config.toml
activation = "gelu"
norm_eps = 1e-05
parallel_block = false
optimizer = "soap_variant"
beta1 = 0.95
lr_head = 0.00555
warmup_steps = 200
schedule = "cos"
Each number is 128 + 24 x the weight over its row's rms, rounded and kept within 0 to 255. Layers, rows and columns count from 0. Numbers have three digits each. The size before them is the row's rms in percent of the matrix's.

# layer 6 MLP down (transposed), 1152x320, rms 0.122, rows 265-371, columns 256-319
106:097103091151152126104108160088150096125138119145151144145145130138156139144134129108116113100128070122133102121150133101142150103136102135154097137111108096102103129152138118164104115097132172
098:111130126127129153134114148108099120135105153131102160129134119107143128160113121097153169127117114112141142144120117052102123062119138162124178124148142109103136102101142156096091172123106143
095:088144150130129075116102151138132147149143124130096122139122136121121131114115121145111117144132129147108146122129090149179159153162229131122100164113146147148124098078144157132055149111176141
090:149131127109097130094125154114137122144132122109117112118139102118118146141147109146116123114096137183095111178117088095168127128140112144130137119099130135150174120086151156135143178120163164
098:144133155143157125115140126135093143115161149140110115160194134121145121142103166087114090134132111137106100125146148125139127108149103139137097100156137146170113148134103103158111127128167133
106:177104103149142123119125117111153146107152129172119120117101132104153123105131178114123156136082151111150102152099148115133180154090120108089126125162194129123137131141067115145159117130187161
093:142121106135158124131113164134142121135121156116112131111105139150124116123128099138164148100173117135133102144122125133146160148149108124153134153128104130139091167147161117149142175067159108
094:127122142082132123162145195153169081127129116129138107137151121127118175175132169133142108183153113100080131127094101112146118124141094146103125139127113142123113151130124153132144124114165140
096:118103106143130106087181143097141178141102121097091127120143159140107103117079143095173109127155157126105125125134106114108101119079104097103134157107138108101136141103081122158117141132112118
103:085107140123127118127121116146111146109119129095067131145144113135105139111140160077094143154130143113106114123122114161111100131125144127169140081144108120131149132110118144140122167134122144
101:068106126115111133128149160141121104174142108090108154133146102112133138136151119123146141161143127105105139118082110102112138153140097148149147148149101100071140149148139111121128140154153133
097:118140141063140155144090157124118114108149153142149152139123114138136115158112135132148151134170158111136138133148143131114107144154138136118101122139150116114136143119131099116149162071113135
105:148108120110068116080068080125118120105089149101133144117091135117147124121091138147090116134146148163140129138129108124130134132099142090157148150158119118105165124101151183158105132132120154
099:085091164102132152105154170129131116151112124134125101152129106135146188145128131174103150149138055162138142109130126118106112117162126096099131097130117118161155132134118176104163135097131149
096:138120134133065149089076082114113159136143115084145164184130131081094118165153134150106128119096147117135125128097157133121120192122144116176122151120102181084140112109159124118123109124099143
096:113140130140142114125136129157112100142124122131128133165107134105129127175123116110103148081142127145152194111171137092136182059102127116171131097103149130108132133151117099138127139166124165
103:119131140130140141133131146144117122186117138101086182162106132149085148169163180165117156120129091169156131113144137113075154095110113129149097148075051153101125113139116161129113126179128113
098:121131142141133174126127133098086168122138134125170167135111094102096124135123140131160111118123161114122097138120139131173128117130154109151182093116086130135102139124149134145099116083147114
118:189129119120150130156165086161165106084125095064113160140161145139083176143132155120146166139104140120142128144160094119121133132068148093127161102094119106141113124153120173127097119136125109
102:152117121115153165184132105094122093135120167110170131164135143095101140130126123119126093130097080179114099169119172142149108118114108112100074140086139125164122111133132122149150077147125146
095:120104128150106125123099145124123139145168106152146117138094101137101114081093149132140094198078128166121140126125147112104128137135096131080108171169126123099097130183110130137127167162095097
107:108110139161140065158095104136143130111112146156102148132177145141175094156107082093136127130128143121126134136109135121170069094172135142106127110152144132139149154080124168067129096169121088
101:115142101117120155122085126136075126114173123136099099156124131118107115091191089141102122127120150113160124131132098153143112129137086138153120102120125113115113158088133135147189078103143117
104:129135109117116105116147156127154095104158100138176084144146121146084107132135109165148132114144149101097155145143168143122140091138139200106136143107125104118174150152155139113119134117133102
107:101136095108137145156131115136136133144112127107120110148113077118108125068085102134117116141120148123030139112109119111124152155110135145090142125134124118089114097145116114127126131137138095
106:136113143110074104129161108141113127106102117128153083149136123123121165115138123094137114096155091122136105135115088112096103127124151129154102177060129122103124107084162159133132160132124155
107:107132143148099112113114126123154183140172154145110147155156136100172084142137118155129142153123124099141126134110078127110091107142151181130155081119102086120156123142123117159155141106111153
089:136133112158104139150158141166100104143093158112138111107079104142180121110143147114164117150137127126148092140169135133142129131156130129157119117156152086103120143142116147140144123112174150
112:144121118126155122158160133178108105148125156155084121112126143152115131168163153128146100137153124108128105126123139136138117128119127154124122125121071163188108153090119112104136144132116141
090:096162119080185152168167098149123136121157124116091128117140103131117096125136149142097116085139147131087156125145117156122139143104158147165157120149100153162162103146111144165101145135105124
099:143117130156132171108098114118141152124119082121105124118119163109115116099129100169107125116159187131108174109116113146133109176176096110099145136145109144110085081095075121107149148147119151
105:102133185127079124131146120132151118088134135117109147102120117115086144152136122134107159098114161106139080087138126130108132134110074100109114148113081160149154119142100069163146122147145142
097:128129088139122140106105134150139117131117106140130134171152136142090117131112134122140115122078096145074071122136087107156160134119134144159121133129176140134084081117106137113130107160140121
099:121108104119154121134120130130170065141114122080159131143093161163121148100131132106132142125100192151127092157159072117141163090139153140192136126145160113122151168144133161137153129142117117
092:122137140173150131121104123117149152145117156134074131092122126151136153128162119168138087108126117116113118126089131107149171169124191118140132132158123154101102119150166104145099120125097110
111:109115133140157143165149136154132138117136110143137129079106155163136146156164133068124116125139119148136129132133112100110172117103139144098129132136116079165152126109151108166167086108087118
101:085135179130119145157094108125143134115100119156127163190144167177145188128120059129135145136151161091120177124174132140135137124103135136127133130121143114110131132152096137152127098151142120
104:113141150138147148139113155102131166121162117119115096190127099113172123102104174110114125107105104116128171136095101124101130108126082122111124103122125127124128120095090106108142157104162111
100:102129125148171117110147089089138136147164146068171145080119154125142156122127121166128146118159144102148160144101122090129117157082126115101184143090145096132177147181136174131097138127156125
093:110086069140125142144146135118144070119122095089082089154122119130158060114132100092170140148119110118123140106135160128121129171140185161130121170187097152136157148144144143143148169113112141
098:144113129080081116147141120106094159147115113148105128115097137130139148123137132121171080168096152148139160178142095145128144162112117148125125078085113175112168124155141113124105135160113155
127:159139094156150125130124115175166145149102137108129167126112145157131131133151126105107133070139119130102147133131142117112126133149160142097127147143132118121183119111116138087145125113122129
094:129138110127168152128118159150142148119158154089121155131143123077090078123127164123075157168143127126118152110164161111114144113141070114148081171112099117135138135102162109119167177113122099
112:103134103129128131124114125141140103116111124128107139126130139098136138108170152126147108131105174140151128135136117151150093148136099105142148127154144092151113155110121122161136163109124152
097:148123135158137121110119139095132137137124122130126148128132145111140156137135126115136106089135132135147102125139159116160140131085164155096118105165129141154139113136108130095101144107121119
098:132130121095117111167171138115145141140092116112121115115111145119123119131197147147144093089090132137121098103103167169130180108149211120099093108123100142148149152114070192124146140108136140
104:169100111131117146107128117086118137173085119138111109166126123111114178109123171131125161135111113134125112100119125111138154115134150129135169180158136107104157126123133104129144144093163147
108:109128151113171133122173097093137154115159129102135176095101153167129132139136129139081134132147127115130101103095105094152130116090160142141137125130111109168117123120096129114135116119150145
104:093128106118140158119156133151099120144122127131174107127128145092133082161109134100133114092142119140155146121109130162140110196132101149140118119132096119105110110123125109095159059108125151
107:136109119177165141171126127114102187088129116117115111126133128106150141121164070131146133103151119147149173101158122127138153138119099092159131147121134158178110127139091150119102141171102183
101:101113132149115140116129141135102158121078162154101135141121165130123122167090097137117149098161110107100109128107119104132114101138146125140152128169140137134114126154126142129124134124128136
104:161120070122143155093159138133147113131132135137159106146112120104132138107143136134103148159169119191157117120177132116139157126138105126098124181152119166114136113092145105113123105118151123
093:132158162137112140127166167155115142132140128109151149137133106191142149150129093143158124148137155139153128140145135132154152172095151143129116143108093123153130117099125143130122141089145089
112:112182065102098098092106103120147146119120166121119107141101169104110132192145150114103096145115181160106105126114165137104083185078107150143108132143113140113132125160100141154192123122095137
098:082142145130132125184151140120111109127105119119029132104115142106111098142129109126130124123145103132126143131147127123133134125163123085097165144148150145126082106123138139137094166132177116
097:119124085134130100108115128093148145118138104086142164138147069127094093112148129161104104173091125133128161110146146126134143129122145132092111115113159161100133156124131156177121108148101095
100:145131112102189150101116133146118136159131119122133141151150079109157146134135148136145110119135123086125147128098143122149133108174137132116115147169172141106125147110136120143132097109113107
094:143143124161146133143102109131104082102153107069135138142116130129117091156146117134092091104185135113105120146146142081162162141089139119160148132135125118092163126120133191136136162156136116
095:136104114136099104123134121165123133134138137088123117111162108107166147136107141126122140136120145107152135147157138093097076159178130179120131138138119130125143133109123149101154136128127134
095:113078126130122123134133136131131114143145126163134123119153093114115148074104091160138100136131150167118060103150156172141150127103122167113144095112125135133120086147125126121150090149104119
100:095089144156162167130137104149151117111133129131083140125154095125125162096109155154123101129150115147188111111135136107142148168131129132114138114141128150123151120145138120170136104114122132
101:092138131111118127164159106068148112148128093127120161058158130147132157112147151148137157119168158103117143112128146123132100140129087122103106166134119125080132078122121088158134080109146106
092:118146102126133151136182179125144114129138152152115131107137161093113145094174138135101141120133142150164128182153099138141165136152119141175152141139126101143158132139159078109111105124142121
091:115142129101088142157138140129125108144195150162140147098145140133136122165161134122096096134189083081131173162150108146109180117159135134143110162140121157150164133114088142145096112124132171
102:090120142134118135154139138114088143107146126173117146136113137157141170135112156128139119108095111155161125148108114141161087095123123153128136128090146161077130110079111134152150112157097130
099:124147160154145107151126135136113102122134131088148166154151156095138124097115116154110122085131084140113105121102163158146114134089147136139146147092162123115156094125175134136157140149122106
107:140124105129138138143140149065079116098172120109147136124129120147100138142107157152145161127161108097125118150155136134096131148132076123142149122113158122111134108118088122138104118105088076
092:117101146143146141166064159095133133148123165140100138151149123099103134126159138133140125084135116121128104113122146135135112077151105131106136150125124129153114158121135144162105153152128208
101:122117199088120125119103145115157111108104127151163122167137110130144169120146125137125122117129173100118135121137170106150125161117121136109113132073123126151109120144155165166157154113105118
125:086151167147116127142144129126143150167140104152101082094103120123121114112167144144177112152067129132108162122067104106118126102114059104155138092106120108120095188130098120136121100093098173
100:173152114131123103115155117142123143133134130129073130148141161150083093159151124122148075103112118126130144110114144156079169122111126140127124133134143120136130141182148136104101140145127161
092:159090116127151128105125124117132183139142128141199124102136135127169188131121085136149114132136194104135125077167180139129143125132138097132116145145091128106133135161069135157090148146150138
101:144067096102144142124111105161118088136157062149134139096119102120108125130150127148114125161160109105116102133105161142181138108133132150156137090121183117106119139047134168116133099093159127
094:129159132127102152122141098154158123154164119133113193104122077146088146156136109148110089140135110106125174126178142159128121090146163133086139120124097116148111115125156127145137132106121128
105:136110157107133120122142092144157132174133116165135140116139144134115101139127173143105116120114125100133119065128115146144128157095135099127128104152124148116142120105125158076094127135100093
100:132095123078119150123148120122115120128105103170130156152135110126167166145140117119154144095162119111157116148118152116131114088117153118168158170101116125148152117067124137145096156139149139
118:080146185108162138139132142110145138118085110125125145170130112116157093148112116152128123139123119133141082151102146126164105178177128132131169160165117140163135124150133155127120150137092114
101:147129159144086110115118167142153114112152130100068131083167146115112114118122119119138077130115106161129111157124124118129159135114147124087133147130142172107148147117125144140126145116182127
097:152117133134121152119176136109131153118155108109125112148135150111100137122162162173161149143144152115110126159120153092123112117094106156113129155131113135116172151098125157126118116153117114
100:140140144134119118141108151077109137157089146130144121153097110152136151164147150107197168144076137094105153144101103162140109172066132134139119133157123145121125132085133105133177150151113150
093:137134139134113121113149142116111155111097144135153083107143127139134140116103145076157141153110130131082120111164137147136178170138156164136096132148122117066159132125129157124119128114156107
091:141149109123133106117138144132119160135133131129152135153078112144109121113120096147128149109136131107142084091106122123163101119146141152123141165106105129120151153159155155087115132148097179
102:107125106101095139128132107132112135112135163102116150181118135147083111111129131121144123150134131114101146128133122142096133108127135125143150128107136154138125142174161163092129099151107093
097:105073191132140132090124124147136127160148146150104099134122109132175164109128121130150114084168146150094152103130131151127140149168168141139168156116134153119154168134139118119094106123113135
104:112121131086180126112163127109117137125156126137136119133152142150133150102129128148120148172077120165137089133142142120120122119177104101122155137130093120138151134162119106169117123116127131
098:093112130126152154164152140113146111129059119136127136114097157119145132135188101120173118053130165174114140112118113097143151144111083149144105122125137135092107120099114153091102101133114132
099:109141156116117146117118130126171116100117132131136097077135105108124147105184097064150110108151133160137112142127148103152089120097137154092123135099133149130099087109147089122173132130129126
097:100106164110150130112100129079144114097151148107156124102148148110135129143120171157107110083141149127132113127112159093140116084162084115119126102087122129145112171108177131163100121133119160
098:086097111107140094132137121111143144111153159118092132121123105125091160163135134126108168164097114128132143128158130124121110143101129190136122184111122119160127141125117099127147123156183114
106:136148120093112133108131116130125121087172112086091148163119154089119129130114123117172171161131144126125132164106128168100124151143133141106111116139184123132124138134119105112115111128144099
093:096126118149114125122103155157154154138099090132108120168131157137079096114176123142108134135100133129118151090139089099126136119150130114153097124109135145111133181145122157146104130109108139
088:185145101127170116160159121088143109153089125166127143124127134127114143181101102147117105135132102177150119103118130133124103126172120140123118113144127138100128066133162124171108110079155143
096:123097157082130111141134099134121114085145089125142132130096141104111149168100143115176129132115150125120123135107094132125120090106109130124156082141163101157170089114119129159129118126120094
093:151129095149084115125113127146101122092136104132120136085099092112163132132081154113156140191109113134107130190164099142119118165111107124114145095148131123108150101124122104136156153160121128
100:112110109123088113106141124111109104100174142091130155106106120143116134120085112139137092130116097113142155131139133158135136125142154107115115126121112194116126114135157146126138149149111112
091:128094149110095120095120173213148165120141158125111193142070121101151106128129113131160119129151069129146138124152126141126126141188135149117146126121106149129134129143108131139108130141145107
107:129100089137165143100130099137117126116125158094124124124179108101127165076142120112115099072150124107089141133171083105127087128133164138136105128147103166122107135109124124127132114105097110
105:151095116132136148108109153153150138079153156129164094139111177096130109175116135150113147073145114122139150125097108142138105134128136113108145169150120134097129127119158115084110133119103119
100:146107089136139147128115157126139116121144079144137170091129157139096142091137095155147083155122097127167078124104155110135154130109101109114117112124157059145128144150161139126137147128136126
104:132135152116086158091143122129104149135129165133072156153120139139128158128151146141117138140169090093114129117109100129086143112143143159138142080135107135138123093163110104073162210137108137
108:162180126129130107111113141110142141139112121137110098133118127068095160136171125108143152122135131151108083099127135088178107110108161088147146097149144142124138141109134097139133195130078099
105:141083104100143110149109119120147112121191153089133151146124115119087071123135112106152152161154164140090144148134135152156092117132097146130133125176142163150114156122140127183147141111136104
090:158120146102125106125120105117136106138117160051118111114170133085092125125131162123163143072125124149119106137121101142108116134113148104087072111146116142115114173099151114096148166151132137
093:095101144120163097117145109154151112067130145110166150145144128110162129129086118083124126103172089112144127098105141115156111146155103123149131122109134089183081131135116134119136125112116139
114:098152100112151099145176113126164069109171106112128124100134114102114122136176117144142119127139121133158133068173116127105114134147143216153067132154144114109115166133108143134107138104120132
103:140105131142106125150106101129116178092128163155132112138129112151116132095117073160175186113165114117157110132136087107125106167105147099134107112137181135158132127156131105160102089104138130
097:106104132125117101144173101113135176147102155122118102093176103102148131124111093105138081155099141148123106098174118166107154162141114149100144109124132146188104106138079095138101142139119136
# layer 6 MLP up, 1152x320, rms 0.117, rows 266-372, columns 256-319
098:143156110109134128147135102094083151139137148119129144153126160093117121121119088171120088169148140124117127101145144090115127141105099103078150117108121138097123126102133120105157151158118030
091:118088196147112123126144120156107143133168148137087143145141138089115132167141128109128152145157137140122149092089108145131109129088119122147134109126112129117089150107137152137121086129142153
091:153140133114098141133142105135074140139121121101179160156133119128095145138125067182098166157133128152148107113084129115108108096125084142177135098136119099124136180134175155159104101145121141
101:153110152133101123097142114130113109120109108146138120128141116149130146155160124105115139125092117080122204152152167128143133090175154094134130128115142129108091121089143121169108111119177129
103:118164130102099149137147131136105160161140158148109117120134124178147146141111091141130152099079115155123129101161143129138162109154123160149118109132124112097089119128175120196130104144108115
096:133138089134123136082133118166111124134136107138125145146102175130130098138129141134173134156096132141126126123146101122131081173135149115103138109129115121136133107137159098100165124144148117
099:139130114167127144128128117090080117127126149148103153085106159143127101161131108121109154126159093118134135122090106157140120171127142101147116114096146174114146130104147142093139115114126202
111:135147138108108078155084112139166138096145124132125125116138106114136138111133142183125152114115110144125134136147065141141133126154081122119176124099084113121148152143140116139134123134113133
105:145143113129153124165132134131164111136083114112073133111094098132139146143105127153112118117146097091119144143135130149120149103110129137143120109156119141154109124109143113126111147138150144
104:127178116086135093177130109181123109138165124083132167071122107140177141111113155089095125108149130129133101111132122156127099115105103117102126127136140136087115134151160137116166077117126130
098:145122093095136104092085188145142105116111107143157169174131121131129112085141145125151142120138118130127129146120106100098203119120103148179125111126121125164139130147173160139085092148124135
109:184104099105107137111080108126110113149145118140131189082147133112161085148137121137128154143097132133137107163076117126152122139092105126165164128104159091085126118125137162159095189119138082
103:117106112175110164150140103139080142135124157144153142106082132122080106109099154105098160150113105097140150115150100138132149172142119070098132145165101125131107171116166113152131139125111091
105:113146139162131169128153142111116126106102126144154112103136130132130132124151147141148148165115109117115135076137181182096125105105095095137181164193126097130150149148127114140128120082148126
091:110097089149148097145158115107114119068117128118148152118136162183162155115063121130151163127081123104120088148100116164130113159111165166165132156164140145105118106104143125154123122140122164
097:163136132171129163100102108104131138133138127092096166101150154126135097133135146154117124147142099140109149147179139142111122114124087098140121122171099173163125139096135121172143127139159149
093:151082159098126129118117115123082137137156164128108112137152103108104105103121138140148166112089133133095144156120129145117104116159162087119144165104120119099176132125123133165133128124116124
109:167118129142126142101127108184142127111149131137157126108123141140109149116185077142140135125127069133099125113153114125126142102132113150127118104119088077118113123133149137129145118180158130
099:117130124138144133136095094127100100132146119136129143094118116123132125135104132092110166047122146119098108184104077113155084136104109130116105134162125127132084107147148124110110127082116110
096:131141139117101163109162131151145119110157110141150106104095160150121108102134128181157097097130086105169152124133111091132132149133120149110137109118104148160136152112162112087100087126091109
108:091107095159097122167142116195155110108155100105081123101083103127093127098115106122121114152081135131112143169123123099130122128129088160132134157174156132100121148126127157126134135150161104
098:116145099135118135168129109140136094147101131160154119107069107151179127154115097109133146156096124122144109128155145117090141145111159130136075083156150139129105098140110160098095132155181108
100:114122078118148149124172108090162181145160098124097175085115077135108102094127133142136058112119154140164143081102136126118095151124144080130089169127138090136108174119130128150146135144116127
103:143181123147146128167098138103107092122094117171136129121112121097150080121110108114122128110098122141175116140120068159106105165151178131095122170101114145149149155102085121119162128101109078
103:134153103102123124127089105174136152060122111124161090133108144102113123140128131081075146126164106156158096119091108093107160140130109111141104123128137134090129119142150155135125110115130169
105:133165145107133107145105120133112137110125115156158128136134101141105090148146136137121086123109125142108138086098136075086086146113162132120110171101137107156115143135152160148121126110128090
096:143157128120139135115134117159141145104135121141105142147132102197111104146128108149109155132091110113113104096125116164149162110113072170107136140086124153195131153137118130166142150128111124
112:107098173142113136135166086135093145108147087089131120143115147130164148135146178113130099090133125142140137137137131119105122105132095106188146113140147138100113121072151171131108105080048163
091:101133175150108160096146138111109122176132093119130127178115115118134116109132067108110119115094139125101140125115108113142116143132171116088110124111131138105120188136170136149153162120181136
105:155148132150163129136107105159091166103140087137125124082136093094105147162120143175122117119123163100161133150122085151163116161135118126112157125130081153142110114162069103098130153134111117
096:134108144143140189119143149114127122143100154163123125149135104102111149092122112116102106164120182121122094089148129162131113106146140088101147139125113141133163146116112141120104176149156156
107:085105145158118127124102113147121145100072155156115088108153129100158139158158132110103130115133141187127124112119134150126156134101113139113170114139165127058132103121126109132150112120112102
105:094121155126116107122117140145115143095176117131137127148135142111084124091102147125165112175145104096152131128140153102046129160150097101108107110142118149127125104164116083123112105123132146
094:147117167095146163138096103158136101055137165127160157135155121119095093101076124142158132128132132131140104092136143150114092134089090159123160118116154104130136111115124112103125160111109095
108:138177117126124140152090136153148118177120134112115156087148163144130121134138102133138098145098105155088152154177108091153154107105136113128085131144146156105107099127128137139136103111127146
098:112110109129134140152156112145142116121127110142145114117137107104167201101146136117158104196143084104154135133143173110139170109082103144151141098107137160135120144092089106126116078170144162
105:168093136102130158129127105134139128148129117150124114168144162131134095146107181118149108170129149116170144166114152097121154088137157100138141066148132138103138155131112143168124117119117120
106:123166134128127166143096126116133079138099150132082151150056120149125159147112114133157119141165118139136126124166116132134136139112166136112135136170127099114120148162121146089119128162142150
097:137151069117160106109112136154073131135137124146122188095073136147136139163104090114115105140112104091160183134129192135186095140105129080100120156112136092136122136156126108144110158120110167
097:142145096100171110134150129098133162154127104124056147162141133125162146131086144132097147158143122155110140116154098149107083128109118084141158104164164108144065103141107104156142123130134159
117:130107106125104130132114111137140148109121115136119144086120130169143139146144158113110135139124126131149121152161181143100139136129141122086112116133148149144122090108137121129159157115164166
110:124150124106137138125168120102125120113116095086131154111139080124182107136098132104111150130130129131152183117135165108141161136159113122132086087123093135103186131165121107121179137107137111
112:181138127108135133141145171142164174143130155118155139113149130111166178106128112123124129142057095122101096143122120120117137176123142108123142143125158169135156106113171146110122112129147121
105:157131126135115129130149123092095147139156114185125105134136090100084113144130110116132159119120116138133117152102150171131137159126144129115140129100146127085132146137147132123105107123155189
096:085135095129109186101112111119109139173147142133135109135143116118090139113140131127109123137190134151156137140149154145126113139136081095167176136123123101130124110147125106175136164189123112
101:126143148151153108143098129154157116129109136137140115099094104131130159125118183131134119118166103122132144133166117149101141187079176109110149105173166129134148127122141094150107149128118134
129:162094071138140100104113083173114101129135082142130117150089113141161139109111147186152135162087135101118122109108111096179141101148104147114147087102128159139109168108109182144072132135125102
101:117133136138125093135099103169126104138126093099145109126111101122100161137080136169162136132142104174155128113136133098128128145120155125129130138144138119109119160131120154068129118119089128
100:114143097045107129078145107094114146100098148137102136134135128196112141090096150148094161111099135130120124127139166108107178144082169162109114112148156144157160133172133160079135148122110157
104:168130093128137146134124110150114163129127090125175074158152120127107122176082192110145156146171126141123138144147176111152169130107140104110106083109135115141082153139119133155118104129083106
101:174176151116081110160144160160119135123153125103143129153141135152144136118178149108107147141139141183115134134136131129105149085133107110117114109149161170116112143089111100127123110128161092
099:135053106132092157082126138142123132137111112100157108159071137114114124132162123111147166143125156137127133151108134118155113176136098098169122141150132161093122070125118150120106129153161141
100:137138113140091105092101149145119113131104160100136114116142142118082129158157125117130161143113121116118163134118111129121138151140100194143121134076104136145120088107121171081145120098142106
096:159159168096122161116114133146172124133115128135180141185129103166181128124133103117189147088183136116114141113107117127105180110102124169118139104171085133134133147140136165100118171129111124
099:117116100129107148108128143128169141126177069136142133123127125120155142110143159130112142170131146122171101141142117142181117127086089135140131140114172116097080116112094132178132112119147151
103:152122137122102137137149128146155118110084135111092112138092091131106122139130176130146097119120092103119116129134096095115116122124081185134171110116144137149152166146141135110144148140105156
095:094123151141135133136103145125115159144125152151177100164103136164156119099115114108119137133160107131123163127140132127131155112129165086151108111141116124169153112154087132141133132109132141
103:169102150136133140140103111120156087148129147159148068084123113118153127113143140148048106131109133083098094174143125130083147124153113120142129099126084132177106103141120124132148131173134107
093:101131133135119125090135112155119104096095117124178171125124162163129116110151123125106168125145146150121100130127144148145115138112136142156140112096130152143125091133141112127124125086162169
098:147124143099131149129147155087106079107161175118160138142108120160123160161168134128124163109112105085079163154159119115117094153141124110157117098076128147092107137109138094111142152124147112
101:138208127132076124105158149129159123133129119157107139121102085165134174131139130084125144103164089159098129135131101123128144082115135132133139158127104107134092081114144154131114121153187110
099:087122145151121119141105075152173149148166114149127140100165132161070074123112123144152129091084167126141123147153120131123148126103120123130129126177132114127133138137083150152146112133099134
088:126110156196135152113153094113147078105105169152103136156160152140128118125151122085158162112176099139118119143095127115110122167112138154147178132151099149151131143105133151147125097118116147
102:113136101114139119154145146127181100124140092123149104122115106171129096147165119146112126095122148140130153106102093147136141150129116120110109142091115120172118124133156130108132126155124082
098:141132158121110100097150134106092166106089092137162125112129153138127112114133155143142131157119075136113102122127140164133136148124073122163136131146139128190122124138143093115130104140122118
099:105146142161101112107119091142136102132124118133141099136144108139084098114153130148102114141137086108143165119147130109122124126105129158113121109161146130117072125154126146084129109168113112
108:098113122075137109112116122112098108140138100135132123087091109110116154146116127133106141164103150144172150112145134062148126122181108135080127138136103147127144073125109116142141063133130115
090:109130108126125061135122123130137135102154109174080148152139103171158141156115133143099125149175141114132154134139143065106165116119099145119077122158081163133095155114128144139111189116157120
111:138155187090085119137107138133087125128120137138114158120092138139143094122103171118144152085109160124125136082122091081126130099114100127136111131088135141173120119107100135156127106135113137
097:122131135140203151105116139123105103161134122136151113130160147122112095089145125114133129127100139128133123145112166127114174155116112116111171165098170126073085116117137117178154116130110108
090:119121105149147121145110114133151106120110126146147131125123093086138167092134141116155115164133153100136126113102183156080106154121115150143109110107144159127198142107119148150153132124130154
097:107111130079144111150164108099143150105097109124102162122126112112150128117130144161118141140091131144092118155071116136113109094087088128158134154122134080108123111164134140119148123151077171
096:132134116133116127160135114077087137120133105136125093148151131113083125119119153133138151185096122104161162145151102144096115135125142102085084136105125125055120132098135161131123203117152121
103:130164162135144128121076160129085135136124090095162147144090145164105142117089143119142196138102106103143134085166159142095136185116161059102101119094178125113162123105118074157129098089138111
094:149150134149151125145125127164125112121097131103110111082144110134161122112149133124127109159105148117150137131130130142157111166144082106107100116133097144109139104118175121121156084117134135
113:137153110126119103090106106151118154144077105120144080139139131128142123135114149109157136133121137116125140132155124114161114094126125123117112122125123137106115119147144106131112144206074116
105:104127118091180152125088128112152113125129077156131137128143115131161178125101114159125132160087088135135136144151110112170156153125137141098079150125146162136109078118169079096138087138133113
094:130112137134120110082137116115139145129119144116135097126114116088083079111109109113129105143136136122144130081113157130096154174090133134144139177148124127125117150104131133161138170186144140
103:132141095147123152104151106163142129122146106125126115117123097150141117113095128112115094088149078133157076112130145146104199156151170126131134140144112123125139089136141160078103140114141129
093:145161157103128183156153103124156139128129083128113135097094116126151116156116153162159132127118108140160111172149133095124156157141133091090151155132133144154093110132110118101151111122098146
092:101135146105123126124086089139111158185158183147124144102105136098130116099156104085180152139086102140128134152105160119081108114131136160159143146149104080108146116110166124173125115126178113
101:159168112106171169131093122119084118088075142092126131124093094110118155126112085123164132124137102098097152103149145146110127167086114160150121131103169163114089097121156133153149159142126109
097:143203148112144110149116113143175113119100137102143101114150118123141130106145087116125132153118133069114138167114119095148126117121125104131164149124129090084110109149154132149165134130099111
101:157126111142128075128146130103162120133091107145119157156142162139114125091134129071135144108136078102145131104115162132076101136164131123114174151117101145089127136131159106150090121098122138
106:063146102093148103127145116130107115132108127142126150083133121159125160128107139110148121071156121107200135109155107126115096125116085128088085152094134114164102083137085118110183118170165158
101:140155043132125118126078090120104165187143120096161129127134127133102103141161126100122139158115134110166104128119135087139093102170114098128115113137112140119111108126152152137121157141143154
104:172173144164158136171128103151114145119112139126139149158122151130097117111114118153067115144106112114150112111143120111121147135123110086161123105118106123123129140127173112143137125140159116
108:093128110125157156106080142122128127106102131125123178148122146138122127126105167109097115156092180146156132137135126132105104074117154094121131128099113122126089095115157091143123110112146114
105:124161102106158116119118106169111145126080078173161087121121107124113145114135125161127149134113149120136137114113113101093147084147136114110174139072097154134189107141112130109106129156148121
100:143142088121132149149135141144096134119156127133133080098137127086139104143110108176152105144156142163141119130100142118140095143163119139127144105123102127123105150102124088125087124101117112
093:114118153093115115144107174137121104110161087101142130104117119103134121160100128150148159113112115115157092166119125146111137136116112099112172109123123090130129139118092141148119143122111113
093:088157126138123117148126121113130113145123115123143153101166119091140100127093139100095101108095159167102119117133132069140132128172135120105121137152124133158138160079145181141132138119090145
092:076118172162104158116101114115109179138104153111159053118143091115160138108145077126107134117106148116166117093094139142122132088110106140118112095156114110132134090128153150139142121146138134
096:072093096124122088135125152059120148130109126154092132063130140163158134134164110131130117125090144148113188104147104118143141114139127129185126141091160135068098112143123142101163150101123125
102:213104117149136114126111121126136099101138100148136093129175143170119088119161099149115174178131145143132080140154097086150139118120129094116138122140122146138160091125146105168133141138116071
105:161131085095166124101139129135152127121103116130136100179146139124163166120111106145122152112148099118117120089172104125078067130158106132164109105179085153090148164157109174089120120096144126
101:149135165120141151159137128141132109148105137102166133138127124111127126160087154113127118143106161120192162090151109144122136149123118104118160096162092083112107162100150157107128133080072117
094:127166100133155157146085133159115157102131123124048096139140185113138130151104126134136165153137180109117140140098108156113102121094107126150120139157120139145111156124198136123132103093139099
104:105133088170091133154158125124124140166112119136119106144117139125115113146147095121116092133136128116160112115130131149121124127101120134075122132156131138158111130093170149112119101104094089
099:153133139138155156099151150154122110089116101096146103152119112092132152142160142136129152104130114109127113126083134086097146109117138085134153130076123115120159141140143122138146168129134088
129:160143157119137137129124118094128115111167068110186183122116130145104147109153161101111110142106098131136103117114131116144140127144148130131090148112117137107167155129162104133193116113149110
087:127112113084108147152121112133103119085128135164073098135135148129130121086104116137126142143141142090129138122125170164121116112159156095139111165146134125086127153114142106129119140134158130
093:138128106151121111162163094129107160129134105123090149120099096136109109117181116134140161134138136154114108133089116122082149122087157132111153149124136154135152140136153137130134123169107104
106:131133134095120062124117135109144148144169122132127147132152135120148117119153118108130120153111125101103150146125137144067119140133120168129106108156144125068125154117103120168164179144077147
103:094131161150102145144118089118120140122158088175159126169085148106127111159121126150100106125086147094174120159131123130141132154113139127148140094154143125095093147119155139143151101148166101
104:125103158146095151100150125161159142131102094116125156126088090147116099157133103128127121136150092119178153151137078194165146143096125190119149127106115131146121128162082185151128083131151114
094:138111086115153153135111154117110132136113116117166089131110127145146154066085155139162108121133129131091133109153104153128111195112149124142125144170108136117152159192107112160106123121107139